From a checkpoint of a small transformer trained on Wikipedia.
Size: 14 layers, width 224, 4 heads of 64 (1 for keys and values), vocabulary 2048, 8.78M parameters.
Architecture: no biases in attention or MLP, untied embeddings, normalized queries and keys, attention and MLP in parallel.
Training: a variant of SOAP for these matrices, 353M tokens, 5387 steps.
Each number is 128 + 24 x the weight over its row's rms, rounded and kept within 0 to 255. Layers, rows and columns count from 0. Numbers have three digits each. The size before them is the row's rms in percent of the matrix's.

# down: layer 7 MLP down (transposed), 896x224, rms 0.18, rows 562-592, columns 0-223
# up: layer 7 MLP up, 896x224, rms 0.197, rows 563-593, columns 0-223
down562 102:104127134158142136148131092067114172151117125131082121117112134121150123105143161104080152150159132127190140107175119064105161116133138146057095127143129134127107088103081123139104146101082121137127108144126170133101134107105135152113130128147102163074156098150136150106145106133170117195138135161129126141086133161096139182154131111147144145103081121134112142146143148139143121071145129110130125161102152126135104134128119149151129149107167119141154141155140145094131136143097120117113111120141169129113119156127113121137132138147176117104150106133163110133175122121074117129146174114127125162129119116089177152116141146102150155096127141134126134139106121104145151103133
up563 102:160136092095181121153144128110122140166119115092092142120086106131182154143106103170100169103144121150153106141132145130100184142159141167117133103153072132136109126135109151163149139156113144118135140133152121143122113107113115134142164131123112136111110169138104138068140167100132133135155086122083115099086114118099142109145087130102118127126079134097133136159140146147121175160105109120123072130145113145150117167149124116147145120148161130115126126154118109154115114143163144134091121112090131079139123131155145133119120145152122123111114113148133139071113114083165153113156135104135099117115121119148139089104143112164128171151184117129165161109123175074129103142102
down563 098:077163098148102110115125122132104082150146141098143165125145121140178136139101171093126153110105109125138129127097108107156143119145107139118149140121091177150110138110135126102120127115099125138112150109144172142100137122123137091133148120038110139097116137148135127152150131113127104089133128144122176169120150107162133075165159119148125106135157134152142165124139149198144123108100117132107126173126122095142102121119139145092129123136128107134120130089137132091118139158164162128134123117141128158121097085116141174132122130120123115093090135125143109136091162160114097146114185079146119104110114118175111135131142181117192115114104144102116147105182141113159126122146
up564 101:163125119090138091095109163156141119104106145116138125145152107126138126119129113151139089123101143090145122171117128134121128122097123103152132159150126119094107138157124110123134127120054149145157113121157137119085113136152152101098086154144147132146110107118150114144083142088167152088135102162148112134129138134126096079143150139115123085108152137114096084073155101163119092134137130142149160133148145169128121186146127100101120145113148144131088146149149113104096146162044129125135136124170095149133114140112085139112119113155142110114116135169121109127152131116077172127110163163136148128119159101109161141111160134113148120142116130140141141167158154107111089071127
down564 108:131093126139106129127132105123143143116118132101137100130117113141121120125160129114099150096080128112098125104161139109124115140115146115156129126155119097117081097147114138081115128141169117133142110119117131150128132086180097114157123120135127134112116112091104172101132154154202089118126125109119127141154152074153145134116141150126108130087135151116118113142145144145109106109172126132134107169167128136134111077121150135101150117122124144147113085127154132148084148132115098134151139122096143089151117115089111132122146072107136115075105178103120137105149133176176137157077130095176156146133125075094140136146164138096117132122079184146110160096134137186120146148099
up565 100:126142134147105102145097182123143112139141106115124142122130135119133160109134136103124119118138148123107113108169150164091122125140126084147141143110146071108117144150144143142128098118124141146094104119172171118092138144119170137116115051151184170124122136154120179110117113132136119113130127137166096121141129130115200163126128138120133173138125132076134143133119080154073119125133125114165124120135104081144107106094125116115177137124127170193101106116127159153116133111154079101118159117139134150118095120131095117113087137166108133133160135127137148111153087075147142104110149114136166143102149088122081106128113148097124136123102121145148090127124095154168107111126
down565 103:112109136104134191145120123147159107127129141121057127142090155094109129144180113101105126120139107147134205076072129129139114135150109161129125102121099138142134193080151131156138124128140121128107065140133146133172140105159090119109101153124126144104140117130135097113101143100141133121109148143100113137144096117124136106137121126101090133108151102160108132164111146148130121159147137126139099148144125122174115081137154152137147118126178109122142126142146151089128096154157097150114152145085100128114158118086116133134150103151165146125126120104120085145136106104150148153108098122139105109131160136126182112081157079106151096110125135111106175161154146128115129142112
up566 093:139157120107143124141129159100163119156153138115146124076061097175140120094165134138103139190149110105135125118122124148092119105103117107117166104109125116137173152115143142104101140128148112155079148119131146124107140115103105111128112121134137148152088135154125137170090107086126115115132109105138092146118128190096168140156132146132166189152110114114106166130142161164146155120094143137122148131120117091112091149142110131092179163104092126188069135134153139132110096086115131128115164144114162162098140133118158144139122146154161124126087090110140159124143122149108159106116131136120076141120184144137095154128128112115120109138126108152120107157151125132139124125110
down566 086:107121139143143119085133114129087123127080097107153122198154147135125107143087141073162095145151116117132139153130133135135138138153159094109150144124130116092115159136173111136172090175064125101097134157157108101135130126185105133127146140163097118108098130121126125125108135151093120131133134104120149083089114162129132130100163122155113092113146129151162117151173092133137110126163139111127135102115100160132158160132129141075141125140124106060159135136141093139106132117111136131129103139167151122143143111122137156166110105155147139118145106166093075170137123136140064111131134113135107161143115086134114126102127106163125133131168135141163125130092135078145114116115
up567 093:140154130139104123086184124066166151096098136118097160120150161157106144107118124097123110127108132119156101147124125135141159157132127144137140155113108098116076148086132089147137144129141098174095158148108153107136122173095133139089156134128124123153117155108119046119122139155099132109142137139118120122109146139111175090101110104133147135113115136129147117112131154117175173160154113109159193140095087143136155114142106100146130131166119164137119141111114120147110120096114180126108136146136130146136156157151147157104090117121101131138092137136136123121112123129152140178100138146096122129121188146151087128164112191127130127108154103128108119102161129156094100154114
down567 099:128164138156173127161109135114135138152115158128101163140136131114107105163090159134128126141097110120127124083154087119135118152181152122090145125126099128116168112119163153161157112148127107094108127108099146118168135139116117143119163108093146158136112125093133116125078152151133107165153144120175095160131117180113133150135192132123087116076132120121119125140115112112164136156131145132112162100128124091101153118117142119166150130134147108102167139084083121127136146114129134114155145125095104065133095129112148125116140116166132135153150141171143162161148092162117124167114107136171106106091169123110178147148142167170107123125117120140085103144118143129116174149153
up568 093:118061140108135104115113081103188140148115129164108129113149156131101147117130133166118128138102107155105147115118104123133126136110118157147126132126080125132129104134139125134099141124125137183127139171118128152117110096157155130097163109104166134106128138148108087152124106129090099113136142195127071112131155114148094157128128103134154183115141148111118078153149127100119041131136100155116122139162158173105167119191136113174143135119130135130127101145097149141136122134121138142131140134116119088139097117141092153109121112174159106120102140117153174154096134144143095138146147135090127117095130164124126156125079146106129144119107105158139107146132168099124094114161
down568 101:158097110168133109189104121152130120103125120140151107145129131148190146090199143155128132100092142122081142112081132138162180098141091126111120090143159083122142122161093120112151124109173088127159115157125127119121129139166138114080124151122144133109172114120115151109104111164140155128113137129150119124104130160118118144109119112177084125080137154143099133119077154148130157162173114133108118119165135132135114139149125157129134165105132102082152163137057136161132153099091143149119097121104136144095119138122126124129086111118159103129074129137116112134123152100120111121119114129133122133109129109138107129135080107133129134097131156114130105100116156128143174100172
up569 107:131178120133124130106091123112156146110153125118124127167086150101163123139146143130120122126123145104102104133116134142090137150164116078167137156094135091103116065137107169111115165118135149104120110091152172143113092150141087157157131160185109163145119119119124098126119111112121092130159131119106117081114112096085124126151070128109149215130114111124149068129142116158106120117116096104159124121125090119144139120085125116112149146098173174131126114119155093131117104137119136176116130140120157114145152166112104142106122183130132119125093124136132112128084124115118125119150148097120167181137118133145146097142113121126095130094104098119136122132124154097119124154169
down569 109:087167106154104115153131107115146087145147107123089165089123115075121154143143118128140175126106133133139142126129136093123158124130147128128145100107153128140087139098134105215112130149099081130082139120115109181140114175131129096107128142136167132109120079169154149113166116124099168129145125131052128126146186137135108153113154157123103122131120131126158138117117155120121121147081146130162088122126122128150161151131124154083132132085124118131124101134111144126104157129103126143144125140139109142142121101136138119129139136147131107106124091131136098077160084125155152161137143119164082115104108095063105118128113121133119090139140136088116134105162176157107133160125
up570 110:111079135132110149084140096129128100131132118145134122136119131106184119110124093154135138112110109164116116109150123105109145105137158142119125135125165093082076116128123101103096117100146193129144117099124118138116140133145133111122155113148122121137131129096107158174155113130130157100158129115176085105088125169165100125153096119128132122136148106153118137122096114100136117152118071136093174110082105102110116083091137144137133144105070111139157149088137138113126129160118119151114148127174104159100133085148131131121138100092093110159111128159139147187128118087132194128122120113097178135147132137126147103154167131125144175152107146158128120153127103122111079125145
down570 110:144149091123147116105103104135147168123123185128100085167088104125148161129150126141142087106120111125148125152098137089104125125124154116078117150135118138139141133160089119149132108155080143139122134132138107100110103120123101126163141144114151171152104102117109084156094125145137130137135159146096123137170148154081150088135177127113152137130129108035119117146150151159099103123125120110136075165117131119161152143149148110144121111093166172136123105119142138150135148109116129110113115127145114139183125134137103089071143118127125123088091138096108160103120086163103089135094134178134088122111174134139112113096129142114133141113095117102133122128147143138126162099100
up571 097:095115116135093123139145124121095126146104108150104137119117138158158100143149167166118109194131133133163160155142122122107138131086102165119181134104152143111091115124089152126127071124117080149155173136098161170139112161123153140123169140101121124121102131135119107108131127123102172146144107105091162090135179155084085124129131152160141105123103137120130147124101120136136131101087102107162143146115125114165091138150119119131138113112127130111098164097165114133104103155149121113142159094097095123116133085131166104137125134084140134081142121122138124097131116159127137118129114105152110134160161141132110087112152188146155143156131135144187088134134116192128151097136
down571 098:129145153118137105116145099083118138129142135142100115121129143129130130129161140128163142122134137096130147100129168098169119141146127132143109155156143113152176119131170105136060093112104143077141159143122110089115123137081066111106139145155108109131129143185132123127167124127178157129132107165155084165118133126130132125126124127101119097145141132149107114135130077137133129127089189170080115138149082128124101108110174140144147139147117124101125111130146110151173111124155143147125120136134112149113098115097131107195138160190158111137090054158114133151159151126111123121147110121071149132128129097095133126140107147136070112141138127119118123155124138118133126089105
up572 098:128136125132112120169103142125180135132116103107092125161126135102127138137086125150079128174118137104108100109133164193137120108182157114113169096160148151129137141131130134128135139131094149086105162138105156077114120099154146170117136113099089123112111127186063136142131090086140126096200165113123091120111135115103118125129135111119123117137142149121111098121145161122111106113158146083113118150133106119136108125146161150147144139139131163134117120155127126104086102112106099139136112132128129063116108132158102141116111136187161102119145163117140116143119124159123123130145091113129105154091085141101143112152131151109132142075094123130136103127137152138178155177135
down572 102:089128074075138153142126144147103157124153165127176151105127116162146153144162146123110090104119121105151155102116083115143134110148111093073129152138106092154139161156146069126120108121092113128151138168119131121123205130115131150101124113134158130095121089110122131168149143179134130169122101138157123154124160135096172133137130149162144125150098124098147130152097114170138161161126149134119099111129150149110118113093124105150141096111127117109113134058152121135156148105139117147155103141160159110126118136129085114095094104158115095134130120128068130111137126137097101110121149145134083124152092138149143150082153159121120092125115140136161157114107149129146127104127
up573 101:127099145158143148136147157088138142077110119094089144101137120128129160120144129131135078120112104105118115112099142114116132122135117118091130149061103117113109107143174112152131072147114151091143150111143092139123146123098154135125135122190138136135173167120125146091122118116106154102127113136129105130137132150121112097172125130134091125106120120106144127170119147131165170164120130153123156141082145122117139096110148130144123142089117106125136095127099096121182111176186151078139156090146131112119130156145122119125087155117135123162160143118167073108146092153138147138113132103163152116127124187080113145091099140145118127176133099140146121173102121130120132084105
down573 098:105159076159094133124141094091162122158125123127072155139094130141097116122110081155147124106078113141134134158106111172101125124125163105140095150158120139111113117136101124132168168132117135109128132156118153101172163160139143103112141111131176102157114148156117161141087108124133107122126110115147191131112158139144102125120111132144109100115104144124123144140114106092210133176140163125116141143115120158142104159140139076153115164120097125174146096126153120123115116173144112108085096122126146180115165118122116148125126120094127155105114146135139124168126113131143122132124096113151152175146196114132083155120138135115095088121118131164115146105140162124133134112132
up574 107:112131087115145130121141095108121135152116127139133109118157139100135105115134149103164126155112157095154101132143134205092102141109156128114096121167101123123137131126092115182106139162178099152144113100159115144125111105148108147107109112107148165132182105150143106124102088128132099138094173120129114123133159137148162186159157148133132148123097128126128132140126112077137153134137141175146158150135090152096087140115140135118134121136165098126142100138116125092144128109131151139117149068113136124110108127138155093150143147125085111068096122175148110120138170110073115128145122097095184103138081125136149126147100093138108132117110099170110130107156086107126130107116
down574 104:146107111147099111153119101143149103182178143128149092104136146134126098122108149116168163106144150112137112106116120166180156105124136094130120151146127116136137130103068081173143126118139077126147119149162128103140127126106143135144120114131110143136123127141167126160096134059122134099136136159127105148115092151091122122124146179125153128107121115121100142125127123161124174148140119139163159122109143189095124131071162143100090098130144111174112130117168145121145117131099136096128115113099140131108107132137119146138091137103113146101136130139179124144138131114052140179145125063152147127098138129094135137144142074163110129125119107160144144118095141145132157150165
up575 095:132133110131124152129128122141086129072107152115150139137139122098144161113128134141107113135157094119139100105079131075105120115175088133109131142126167140097123108135118064126092118114127131149114117121121110167102174124143148141140124102132107144143113116092134105109104174131089105111106121135127133146122066137214115126157095124130101105167160124174096123152147114117119136115069144114140116143152127113094149080133172175119146136084089127148129136124120087112094100128101140103128153103158154113128103137128101142132167145126135137137083127077125139103104161117147138132136114138091143099168085144142112125117074133139140185130105137127134134079141131139145158125101
down575 091:083113112133136136131156135138114147138116112123174170136109165085094122131126152182196135120126126144142155106127091142092143132147116111150151132108120149122158171133152136102100112137059148133104144147109134149142140158131146178068117125145125118111145121133136116080111184125124173142138117081166169118141129137102139105129148127123151096116125121139169095136130150148119135133156138092150124164150150118153106138072118121109135053150129147156149122116076107136138100119127074114129150152115133138113127131141137108142140157120122124093113128131138177114168151114149099089121142152120154153131109122126172113097102128140190101150114149095133116143117113113141160182148
up576 094:191124102116155093109126125124125116150127145155108084150113059117125133093147113162184193106148099127101113134164131167174077142161140143115127149145135106148152119092147164123119083159144150092125178133170117127113158101100094126139140112107110121142117113158142131102162121104143125157119144136110094122204096121152126141144115127132142122137092123092149092104148137144131156113082105140119163154144162138137110106163101135117111134132154129136140140075151137122106181106096137138106156119153087155125113153105135095162132123106103148146139080139128105124117168122162157105077155109134115112120126128137118142123123114126117111126103126142145160132186143124110131130142
down576 092:101114111142134151072128102171147154160100154105119143151139186138124094144095151107148130144134097115143135148154099160095100126089151130145079111128079130126105161139123141146144172130117126156097123135144070139180154147130126149125127170144148131122163090100104175137101155151112157154122156111139151139126092118113118118148127091138135142143131124147142134143160070105101139131106108129102145122095171138153181175108094125157149144107138116119163150089087152166106126170089120126107105131122123141121106135137111101091143129116144140086103131100154156104113135123148112112119111150114115129178159139118116163094127101133137176106117107146104081179129136112123107151123
up577 091:108137143106146127157114138082145156084122119149104158120121129093120130125112122149145135172165108105158110127120139116072110176157135122090167097116097154130191122104130148088107111113121120139138133118135123113108148127103052109137096122159152176105137137123151121138103107149168135126128143163092152100078109107170122097140111140125155135141139124155162151136115146128091173122134130117150133115116156110115080127114157133115118138112141166147107190114109124140158133100093102086155098117108109110093123107109128141118107133138136133100140198159123141131106135127123164107154159160095113100132169127192147143090077124141093127138134125096096132118150136150147123124154
down577 099:131121135122105160134148143127117162099108107142148165121146117128138133124138129111171143145173097152137107136114080128131149144164104145113154115162179094157143134136085135155095097159171084091128157099090114165113174149129134119136123136128102093123118093195160117179105145131162133077180135117115144069138136109077140089094097067112165130152124115172109118143173123118111130123160136120120130126119156186141135090116103120095164091122120157131155154110154123124114106120120150123152154193105157117104145140120115125090088134128127116141132156142122138142136145124143112110118115109104144114146103130126119089130120116111138155109127131075121109117093125126099144133130
up578 092:143153179100140122135120108152112113163135111137147147122134113143101158139151137143132131123116107067179148109168141098113175122138105091100133138112115178095112159154159112107090102105102088128119149124128135119166188099134128147129116098118097095125124141141110147095125148116131082158088167105107154119146126168190135111141107145160138167119099099098145131153148095146097139172083123104141128123126099101120089113128143140136128125055165156158138138135171091169103130149145121114143152150139150081141173134108121121123135133139099150150122111178101164121133098142115131121161111147103121113096121101119128118106139115111149078132111129158141134131098140096131141094152
down578 097:097101150161161116131084124118113126145147115118109106094117076126129156104156158114167129114132105144087137122147119110094102102100109110145131108117086123155109112127106119145153110156127111120153133142116127140118154125165126120070121153094111139139121126118136184166110136117123115144113153110142137156116092093159115134155129154135121134101126149117151122149118090117094127115183085132108147118093161114148136123117118123083113126076120112130114201136126062143110081082087125122094164113108101114161106121115121105118131124098134146111147166143156128113163179098166093145109129160106127101141136191107123127098099173130118176122122130148117110137115088111074139130153
up579 108:059147153138121122154128096174120179086134097115083121104142115128157140100176095147106117156151143123187145153142117117136138121140101097115164139143138097103121151128157156156143056144135137157161115114136103146123125121122137120132135110133112098120124128147123149161149180109141163109104110191108144139091105120109097091109109169140122083127145081088119131136108108150135144131102115126118136146143130127149119141130138132082146153154088133141131091131113134114147092147125125115184163093099124135145101144137140117117119164137131155084146132091157149089102107163116146140157150108136106122136165159124154132128124149144152144165172114148117163116177139142103077147113
down579 090:138128127085173122140139129122102096121128135127164110175112110114090125149099139144170118114099160100130166156145152134088137124125151109121098091158134156165159138104091105125137113123141123120076144091107171120153129197100060109079136097120121154152120143128179149124150171139120148103155149138135149114178113123144111138136122093081131141124082106144149152155133099058123123122140144119123105148124134116115142127116084140145121139110068119117143110127112090115116109150125134123108117146129137124110128124119122134093135120162109110152132080126073104152093133096149141094113125156116137138127126159116055057120095123134110134104140153141153132119102111142125130144125
up580 101:140081146122110155142134098123169117145163114151110161131138120113167097143101137135086147123132142092137119175143133138165139133123129112160165107119123118105146104148130105090104077128114167113121124127140103118166080107120113120130094118136136126137089112121115131115160154152125148095186122104136136126179099177125114167151092125138165158076129159121123145116145131148129127148085154139113085096124079091099126111116133103075124110164144136132134098101132115133119110152094116165154117182133128152142134146104185155137135147139141110120104128157120158141120095166138103140126146091144094133105102085134145131122169103156060184139127112143107084129117112151143155127123
down580 101:137127149140117139140143115123077126086102112167143144139142091126123127116136112144158141090147101132148131127157150130134145128105117073110108127136133132100103132125169110101137169157069109132065118122110103104148159090119185054116105110118185137128100116126121129119142114103159108144118159137122117123135094167134129144137111114134111085137143126129155159094139122114106117149113154114119164139073104084129102137137111151129096183101134125136168101156166165100104112085116116106142099137158130161127137144105109163128139097154125144106133140074118120133118128143070142122135160163125129108154077104136111113137178097106154184129139131148088129116110154108119132105145
up581 097:116166118126130150152120106135119149105119129124145107120141105129154129132142125079104111142129178114133104089142107087154162094171108099115134135110122067116150170098113106119151136119153114164129152120112128155140187093137144099116153091146120077095139114106148108115106170158080126099168110117123124160115143114114105123146122156123164148089140144141144127141142140128106130136131101104133170129136097142130144166191145117107133105099095154133126130110128116127165086082115166090145117095145108151143091154091130121161125133119174116165131146137108101137151099159142109112153164190122148085114105136132122128128143135140082104127169177118126087135131086155120152130085
down581 102:099165134181125150121099147124146119100086128181124143114148109124146150103104120120133108120156160124101116126140104151114156130127129151108145138138138134141154134142136141103178117123102172123137111128148080100088121146098082103116126127099129135114104170139106115133120093099137142118142150103139113077175108116131087131122174103163141079122128105190149148139138114110156105134138150093139110100171094091170103137085090150127090144199120111138173128117137100109129135119112120121100097134087169113088170117165137160121126137142149164144124138124166141128094132142161098156154124136123101136116122113162070140155126161145141122168139140116111144140104098117134152094153
up582 106:082126129142128092144127127152104147145129117069130143104187190064144149103140138093169157137130169105092135116124147134153098131199149126096113097130160083115072134104143156092100117166102107125134153130129163132152108164120141105151136146124155164138140089130116121116105173106118093099114095220180126162139109130116139131125123117147116135105124107128136113141144160166106140105122121117172146105140136149137122123102122105102155148131122144117108122116111108139120184185133112100127128107112125104125118142133097129144131118131144134061108132162117134149116126113104112143110121107140163109115118148153132108143073104104134157122128104112123120128095121119101120147139
down582 106:128124096139068112147170134092122168089103118117117128138090104106143116138156131106102146166100145139123107126132138147121129130143102130120114120091174126112159120147120152108130097123141109136127063118141146184124151081134158096133095116101160181119111123136127152130101088120125098111113120144141130122135161130113126147075076125109134158166151122163164120089119102128123081078143168126078139154096153176119095087126125163076160144082141100123130118134117153093095150147121128125143099160112114139143148144105126147163140143161149127099117143125154116160156117131138159115136095137131077131090062126098110133140115133111119142137087128168109136114135144139107122105130
up583 106:126128099125112111139144153137086097120125169138156090175112149139117091089113134149040140078149119071115137099129095100137143118142130095114167167131142123141124114119109129126110128139131134155148139137130158115140120100127159133135161110180138161145142126159103151072131080153169106120118118156133199110151144116075141144134141121118115097153126154122096153117114139159136166107112110136098120076090133131125140089158158125110126126122145129152137163113076106112139173099110163103106137113125125125120080119134095174138143141159139132137097112114148133118154101082094125170126188085113119136132136146149118160156141124131129139157146124148125121132137168117130115117108
down583 106:086128115150094108168152079133140146184114120183087137127079146113160112177140157141105147122157121133119141137052095104138129116154114166158123123104143084162135137130135121139156145135102096179172087124145127191105122167118133130115126140096124143149106103133131121140122124114162142082152121142117118135094114141150110143175117150105142126133122119114139116108097107158122111137115133145151097159108162088115125153105124141162135149125091119135122138135141128124126126128124103133141112174143143125090120090114135125089118159091155110096128112144079168149164090122119112106121123139125141102104098116156137145131167066136123096124138209124141146139123165136124123132096
up584 098:154142134113137111141112148142109169089141118132135115169087139163104130081137124150097168174169163109177154113084128163160130118114140106117147131085124108093177178129142109094135158135154147119111094158129133117119142146095174140131143118148143140157119099123171147108149156151135136110119107124143130137125142094110143107084105116117105069122140150130101103122175156120113120117131090166141081134111153138075157103156104148161102155143174134123143129112154153143102128123092101110154173113127108128096141108112092132125143132091138100114121138129123156117100137127149115138050120102110138122117099102130116150112171112084131126135120150124122125154177159097100111095115
down584 103:146170181107117158140122098122083103139141139156124108128097156129117121157139117175121130102138149137139118085097130155094110139123126127152160117136168135183136126162134061148105121135128109104122113145162117204153135182125159104089132132148139132115125128123145124115143119118115126181132064115126115139138105168114148080125144089139075145144101093132152087087114123092110116135095139120131144132149131117106092136098099134127092081128171105113143111177098083151148160143140113123115125167144135108125142136154135116140137112135094157122134118126129149164118097071153186117124122107158100108156113128123126086161118135160141104114155112113110125155114116104129143106146
up585 096:122112163130097164119117097146152141124079092162125130115132171104149147111095097116121112120118140128179121126131094148073108188079107114111154144133105109119150108144165148098143064163122135145148120141150157140157158136125140099104108069119125104076134157127131119132093131151154178139114137135120118175144115152109130094158107070138106155126086161144128154112110138080102142117148097118136119156137106159117109127122135162118161094126162130144115154173119131091112090110117119141142148141146126188116102139113089130151169106122128167154129131105130144121117114125113155165125081119126158159140108133104147126124144124137161126172157125101118183118133113119139127151157
down585 091:136126087115145123122139128138126146155118148086169140085086118114138129132122121116130072129144112091101089167126119097146127114146148069131122111096144162160161159112123109151150119122108138123144089113165121091182136169144134118162105153097120131162146102140149164134130101163116090131147106131102098133148105082092120122128159141114109102136096130105164125125134113147157079124136122113103102106143090091153121116150141138123087133162133088165149128113148117198149129168164144124139133125146164153119170128135136131101122110059093080164140141138166098163104135146122102143175118126146129110142138162140145089168141108131127152113144120143153100127110122161114105154129
up586 106:141088141111115100115130135137147124101138113051140129140161083134106162130100126142134118137126129151135097096147130115118113124098173086118111108120073137164162104124138137055113115132122082117152159087091125131144147125156132128124096124140132141149099093126128097166132122105148105138150130149174186090150148136207120114147124122132122139103137102131107101096112111139144086129116129088137151123152119120094115104119116159125155062149153157087132145132140143144103126099151129155137130100138128101160123128132139140101144109136115111079157127154189141131121132112124106121129096113145116137111127082121115149098180102176163114144157168126131163116117155137112097135097
down586 101:136120115152126128133121123139068116152138113092156163167141112133144136140103131078142111129141150148138139142151143138134108121140117160129152145126121144093093117115098103158129107078117114113130108116108157156151089186139094136144102103127105150124145146126171115107184113182128143146148087148130127139101135112124099092076118140117083092157082131141103145104193112095143120165119105159137085156132134101114187145131117153146114125111100124113135107120111122128157132152125110106120138155088149117103129153125156089140118071122124098168147140102090106123139101074077110122154132089145144114110096131158085116123144111101094125161103140128143135130074121127119108168124
up587 108:159169105119142116128120128145110166121102121159101135085152132146116129144102138119135165116157099136135105154112104080117194088127143146102143155115147117128140074155109101132102125135105117165103120115073146170059103117142133141131114174154125142114104138116147128097131121108112131110176105183091103128148138159143102109147092140120134143146123116148150141147181141124089178130114110096126146153156113119184117131107109151114142149111134171156111165141149163131156134125125106119121080109138107125165163123118114126135092189104128127114119124097118146121175122115178114099154142082132117097123130114109127140127140163137123105177153155142144119166159121128152131170129
down587 109:136066107114136161088113123120140153164147102154152132087108104154100120129147163147128087099129170073118104151096132128160166095123138153158085110130118097160118145126124175165120130094108109140148149099143163136153156139078114127153104146126080108122139133106148119176140085137126114148136084106135118154141111148073123102122143133157079114137124134140170122166144133129135089172139156125131212123108127134109128131119142141160071133097105151106154075130135150173157128134145120125116139146143108169145119132107130129114097116153167152150124134146123118139167120149120107133158132133124138086105153132106126111151146091148154133131147076148115126104130104109141110109118
up588 098:100163154162129167099112134158131150104130072109112153134162161152092134170123117177122147119115135131100164169106129100164092087099130112124112111091145103106146109104134087127087131109142092149143169096081140130110147116147158128146123174141157117140127140125123128106138132143106135078131122137149144169151127130127116132110133136124102146183121115120107150160118110129127161135127153158180124108102117164142118109107153121105075148147152149140091124113133099118134122064076157086154151109144160158117109102127085200139122135142142104117140127113085133076100133118104147146140157138086157102142145126140128112125144089130082112156129123163120116122159118119131131122157
down588 103:152150127121122182135120143102156132134150136132108135110123151139147106159101155139089129162122121111109169143149114124060127143157164139101127118181090156153190109129085081122133154127110118107114113131107138153105117127115087097102139132129131169105145099098127140125137179164140108128141109112118124155105095121147051158156104129164129113117110149092112124149093149135102077111101100146132152130122135127131166124136138117113117148133141133093150099107087118113169157115101151130119152142125143157096106136151100132109131119159127129132099089072071095083108136104134177063096135139152148096132141157150121157146084155116148117107115113114130116156129125144148129126109
up589 107:125112111130140145135121141105141128104089181120131058122118119126165141101102184118163136169133095128141118099111140138155157144164165130111124152099125125144118127145134157154157141138111127131112161105128128134124173070139140163098133138148133113134163134144136126139139123186134159161160135138115103088107128146143126162123120137085134101092101164130151137145107116135131134157129108174089133164161082142140174078134194160124103145068159140134094086136146138116158110178153111127148131123148093097157108126108088106131118129151162154132060155128124117132133123146125113112074153140112139116127110107119144123111130147107100184141129088153152123131120148136112129114130
down589 105:136146110097164168173128146124093143137124123115125096140097143149120123129110133151114135173137094149110131102132149138117079170113144074130109143158125168085140140128156098125131123085119161084119167102180153117120101106133098166107130144112142108131152141147127100152147129129114137157126123129082152137123114134182125143098093110130139133053127139136112171108125115093110070149101143104110129116141145163136166086160126141129133141175156116114100144142156106114113112130124084116144124160100120145107142101093089095139123121144141121104151109073097093196126152119114146105127119140114189116117137093116135121099183095137118114128131128154152119121109118152134124165150
up590 106:100164148147128143149079127108121097165140129129130118180134135151104137083140103103127142116125103114141140174097096119132137120168156101133163139176128151125106126081143133117177100140139131120131099098117166082149148122144124118133148158130073104142142094100157074121124126135155144133132096157132092112147137114099095163108117104125153138108131137107101115121147165139120129119095102145160129135149125118141113126131119122120145155159156115138123132093107174115152129093149139155116105122130128088165134130133106161124102167166130110135124074129137097169140119137073101119120116115120158097158076111112169129153110114124092111165164079133121137137104168108056101174157
down590 104:127133136126118159104136132136146115102141088175108136148111155140141082153129078110092125167112177107123167135076141153150163119126098180152129116164135140135178120139132111124157181140106115150115138163157119158117135160121135096091152139133145097187135140139143096117163116137112108150140126099157119126148132133138106117120142095101077098102139105109100146104128117122167141142152113134135131141095148120124134138049108112122145103126153127102124118154111123114129162145134132116179136136123104162158164151134181123090150089130150159129090131123122170187147104140126123102147156126116118154142145134147088110081092156132114106132091144117124088120109146085132135164091
up591 094:130137168160093138098099181112141136114103137092128128100149154135147098131180125120141096131122090130144129097158151123158110105151164131120124122191138102114090113125090132125124077114110127142128108142163122114148126143157151132126147144139158107093107125105110104143089110111163085137140141139100136171143128149132165144080100174130147139114139125112162078151131121168075099136113153069131118108078084129139136146115118098137141118127115128174109166128116115089105113140114110115112114139125142161138142100147105085120112121140153091125182151103110101127123138116113139127100142149128093097146112150137122165176064165128125114120087140141150113118073141140096110136155
down591 101:123174105137132129135128100110118112075120099121168137147148087132112165147133147149138132112141154111165100124084121184090114152116149142167151112137152173143130135093148076147167126109118130101123158074095117139142161132117064104155148121103145107107106166165140162157120130141146133101131119143135092103114114137152127099155178123159130100170129096139124153154133080096139152121121102158162129144172148130142103126076099126132150131138144156111138112167083126124139074126122092188134130147143168104120096101146137135114096148109076146106117117140083113143152115113153129126116091134109130119159152153130113125122146085114116156107129121109117094145159134104139114127133
up592 101:127120135129171086113104108109132140122094117149161117130173160098137150092168185115127145105183141102129145131134116057114138135156158117132160124134118117124107120119129167137097154148123138158114083115143132130133108131107089133093113137082110124091101111128147146109154135140111128088127110121091123151139110129124120129143144119111123090111110113145150163166112098140164130149134086156085140134138092109142127120174142136093147136091117116128156092118142099151109159100108112087108172156126108107138142174167140099158164128143163089134161141093107100154103108133116153104138137178114140127118144164165161101178106146114121096127114129178126156116156129094137105071147
down592 096:119122108156143132129158119140110117166137130112117121147132105131098150159180113115183083155082103144116145128102102125105123129150148105125109108141144138122133173114119160164143070099100120116122168160106095128183173152123106121148086115101152142142144132142091136137128130126172110158130144121158094097142152126152138102127121076131130103161170137116128136127112072105097140142153148138128132108156109119160130145041099161103130147102139132162111112128099143118130164108123177114119163197122126169120122125157082147114155091142123131162092117120093151093139123164109135137140164142147169096130118120142116090132145123099097115135113149106105110137135160116115141148144
up593 110:122126116141119096115110084149138165133118088148158141080166124091125139102139120141105146131135124115142104125137130129147135111105148095120130128087132045139139109106134130111102128108129123118134101138118089157121116128147153069129143105123071106145131131121121161125128133139093154130128146157147163181161157172082085112126158166109142140148119114104114117108148139161103157147165104136093148114131129088134135162126133168115138126115174140160174128130120120139100143122103101181136129089140115139133113154128160128136140111101141123126131159164101165154125140169131064096151179125124069119130113123151117190140105130125141154157134121141142124090102110151059112119148